{
  "n_layer": 15,
  "d_model": 128,
  "n_head": 4,
  "n_kv_head": 4,
  "head_dim": 32,
  "d_mlp": 512,
  "vocab_size": 1024,
  "activation": "gelu",
  "norm": "rmsnorm",
  "norm_place": "pre",
  "norm_eps": 1e-06,
  "positions": "rope",
  "rope_base": 10000.0,
  "rope_fraction": 0.25,
  "qk_norm": false,
  "attn_scale": 0.177,
  "bias": "all",
  "tie_embeddings": false,
  "parallel_block": true,
  "init": "trunc",
  "init_std_qkv": 0.0442,
  "init_std_o": 0.0,
  "init_std_up": 0.0442,
  "init_std_down": 0.0,
  "optimizer": "muon_variant",
  "lr": 0.00102,
  "lr_mult_o": 4.0,
  "beta1": 0.93,
  "lr_head": 0.00511,
  "grad_clip": 2.0,
  "warmup_steps": 200,
  "schedule": "wsd",
  "decay_fraction": 0.554,
  "decay_shape": "sqrt",
  "final_lr_fraction": 0.02,
  "batch_tokens": 8192,
  "seq_len": 1024,
  "doc_mask": true,
  "train_tokens": 111800000,
  "steps": 13648,
  "dataset": "wikipedia_en"
}
Each number is 200 + 20 x the weight over the matrix's rms, rounded and kept within 0 to 999. Layers, rows and columns count from 0.

# layer 4 attention query, 128x128, rms 0.0983, rows 0-5, columns 0-127
203,170,205,226,200,215,190,184,172,208,226,223,233,209,200,235,167,206,214,243,217,231,251,233,242,182,192,192,204,211,194,205,207,219,174,228,215,194,178,224,207,160,223,166,194,195,204,187,223,182,221,181,194,201,239,229,186,217,170,218,219,199,172,198,192,186,156,200,218,179,183,206,206,214,186,225,200,219,205,218,202,208,195,213,213,203,185,206,195,201,188,204,188,173,205,176,212,205,201,217,202,186,178,189,194,178,188,223,220,198,205,203,183,190,177,186,234,189,200,209,189,200,225,204,239,189,203,202
184,187,181,220,205,202,203,199,196,219,190,209,223,198,189,213,177,200,195,206,213,212,232,226,234,175,202,204,202,225,189,233,206,222,212,201,209,240,200,225,194,176,206,180,207,196,227,201,179,200,216,195,174,201,212,206,195,226,198,223,214,202,199,191,196,176,166,188,214,177,188,217,202,220,208,223,186,197,199,190,188,229,182,202,176,199,230,227,159,178,190,201,199,178,191,199,205,228,188,208,216,157,201,198,219,172,206,185,205,215,212,194,165,199,184,228,215,184,213,214,213,184,214,200,226,194,240,198
206,199,208,213,212,209,204,219,193,191,193,216,214,207,183,215,211,193,195,198,201,204,205,199,199,207,176,212,196,199,186,221,185,197,173,186,198,227,213,200,225,185,193,199,221,204,208,201,208,199,210,180,196,217,210,205,196,213,199,209,209,210,197,231,202,197,210,200,210,198,197,214,191,207,205,202,196,193,202,194,221,217,190,222,215,198,215,215,199,189,207,214,207,200,188,196,194,194,210,201,200,193,189,204,213,206,205,199,206,199,204,189,202,203,178,207,204,196,189,198,206,214,212,204,207,209,200,197
213,194,230,232,215,213,234,220,155,202,210,247,241,217,185,234,178,183,197,229,200,234,216,257,238,189,214,199,218,207,192,247,200,232,162,206,212,239,204,241,222,158,211,192,212,205,230,205,211,214,227,137,182,218,256,225,180,220,229,174,233,208,153,252,214,167,205,199,229,214,175,209,198,246,209,201,224,187,217,219,223,242,164,254,173,222,209,244,147,200,210,210,192,176,198,188,176,203,204,179,199,202,210,178,209,162,235,220,206,232,183,173,197,215,196,210,245,218,220,193,204,178,214,210,222,178,240,180
227,174,203,210,213,213,165,197,209,222,219,191,232,208,215,226,145,209,192,229,210,223,218,261,249,184,220,202,201,225,195,237,187,199,181,207,216,224,211,198,196,154,208,190,216,208,226,210,223,210,214,141,193,208,205,229,163,226,153,212,200,199,188,186,183,181,226,207,217,164,156,193,203,220,195,192,193,236,189,214,165,230,159,236,202,199,204,201,180,192,206,174,206,181,199,183,188,185,197,207,203,194,211,204,185,184,209,252,210,198,204,208,191,182,170,235,234,218,218,240,192,208,206,211,206,195,257,216
191,234,183,173,187,193,188,204,196,182,192,190,175,204,211,191,248,197,186,164,180,166,157,179,170,210,174,181,211,171,202,175,198,168,227,223,188,179,201,190,215,232,210,207,195,196,180,187,236,205,204,219,211,194,179,191,215,187,189,174,186,203,195,199,213,212,238,207,180,222,205,172,165,196,183,183,208,201,234,191,233,173,213,197,225,180,199,194,221,189,192,208,193,230,189,207,188,188,207,198,178,238,201,198,204,244,201,202,180,179,204,212,228,202,214,172,163,199,196,179,190,207,195,190,162,242,174,194
# layer 4 attention key, 128x128, rms 0.104, rows 0-4, columns 0-127
203,222,201,202,190,196,200,223,195,214,177,189,195,179,213,192,224,195,205,172,189,186,203,186,180,195,199,221,213,187,188,199,202,222,200,178,157,192,199,217,189,195,190,224,205,192,183,203,184,217,181,229,211,205,188,217,213,215,205,200,199,210,190,219,200,206,193,190,190,204,222,196,180,207,189,195,187,178,194,199,212,184,216,185,172,216,200,199,201,226,196,193,208,183,215,232,204,199,204,203,226,199,198,188,192,214,193,170,152,201,219,203,217,212,201,197,179,198,196,196,197,197,213,184,185,215,193,222
199,180,214,194,195,183,197,197,201,197,236,195,213,192,188,207,164,234,201,195,203,197,172,189,184,211,227,208,233,217,213,190,192,189,186,220,210,207,216,175,200,215,192,178,183,264,202,185,209,194,194,203,171,204,218,190,198,188,205,174,190,208,214,214,186,215,213,189,195,189,166,171,179,207,194,188,184,162,210,194,197,218,214,218,220,198,218,183,181,224,220,192,207,204,194,197,197,223,206,193,196,217,173,201,184,190,183,190,202,189,213,222,214,202,221,225,216,178,195,200,206,213,192,238,173,204,196,198
239,199,197,175,209,183,209,195,213,224,195,208,196,197,206,167,230,221,217,197,201,215,209,220,215,225,192,204,201,183,208,172,202,191,220,185,158,188,237,198,172,207,178,228,209,160,179,203,202,182,187,185,188,207,169,212,199,194,208,231,191,210,177,218,168,208,178,212,198,203,199,205,218,223,195,234,170,207,159,214,229,157,220,199,193,194,189,186,212,173,213,189,224,240,192,211,243,187,193,187,179,225,208,223,231,201,160,160,209,197,215,183,200,215,228,182,189,221,235,219,242,247,197,165,212,237,189,203
194,203,185,217,197,192,171,188,175,212,158,223,202,229,207,187,215,205,207,215,197,191,201,193,226,202,215,231,222,229,191,195,225,215,216,197,193,217,207,183,210,173,208,231,184,183,186,227,198,211,199,189,213,190,166,208,211,203,199,193,184,201,195,175,219,180,186,227,210,225,209,200,215,225,218,193,176,205,196,182,225,197,202,194,192,169,190,208,213,191,244,222,231,213,185,227,219,172,176,184,155,180,206,186,209,215,204,187,213,203,208,218,220,194,223,205,158,231,180,204,219,223,197,200,188,226,214,208
152,210,208,197,221,204,225,177,177,178,224,176,194,175,217,188,190,182,208,199,178,199,214,237,211,149,187,198,182,192,197,202,185,188,176,242,207,178,147,201,192,176,199,191,212,209,218,185,205,203,188,219,178,215,210,186,197,201,176,193,148,187,205,209,192,194,216,177,208,185,199,167,208,184,234,205,207,202,222,199,198,214,183,198,181,187,235,226,166,201,136,180,167,189,222,183,186,234,227,231,226,166,189,225,195,204,209,211,190,196,205,232,210,189,205,221,233,155,187,196,176,181,205,205,201,166,194,149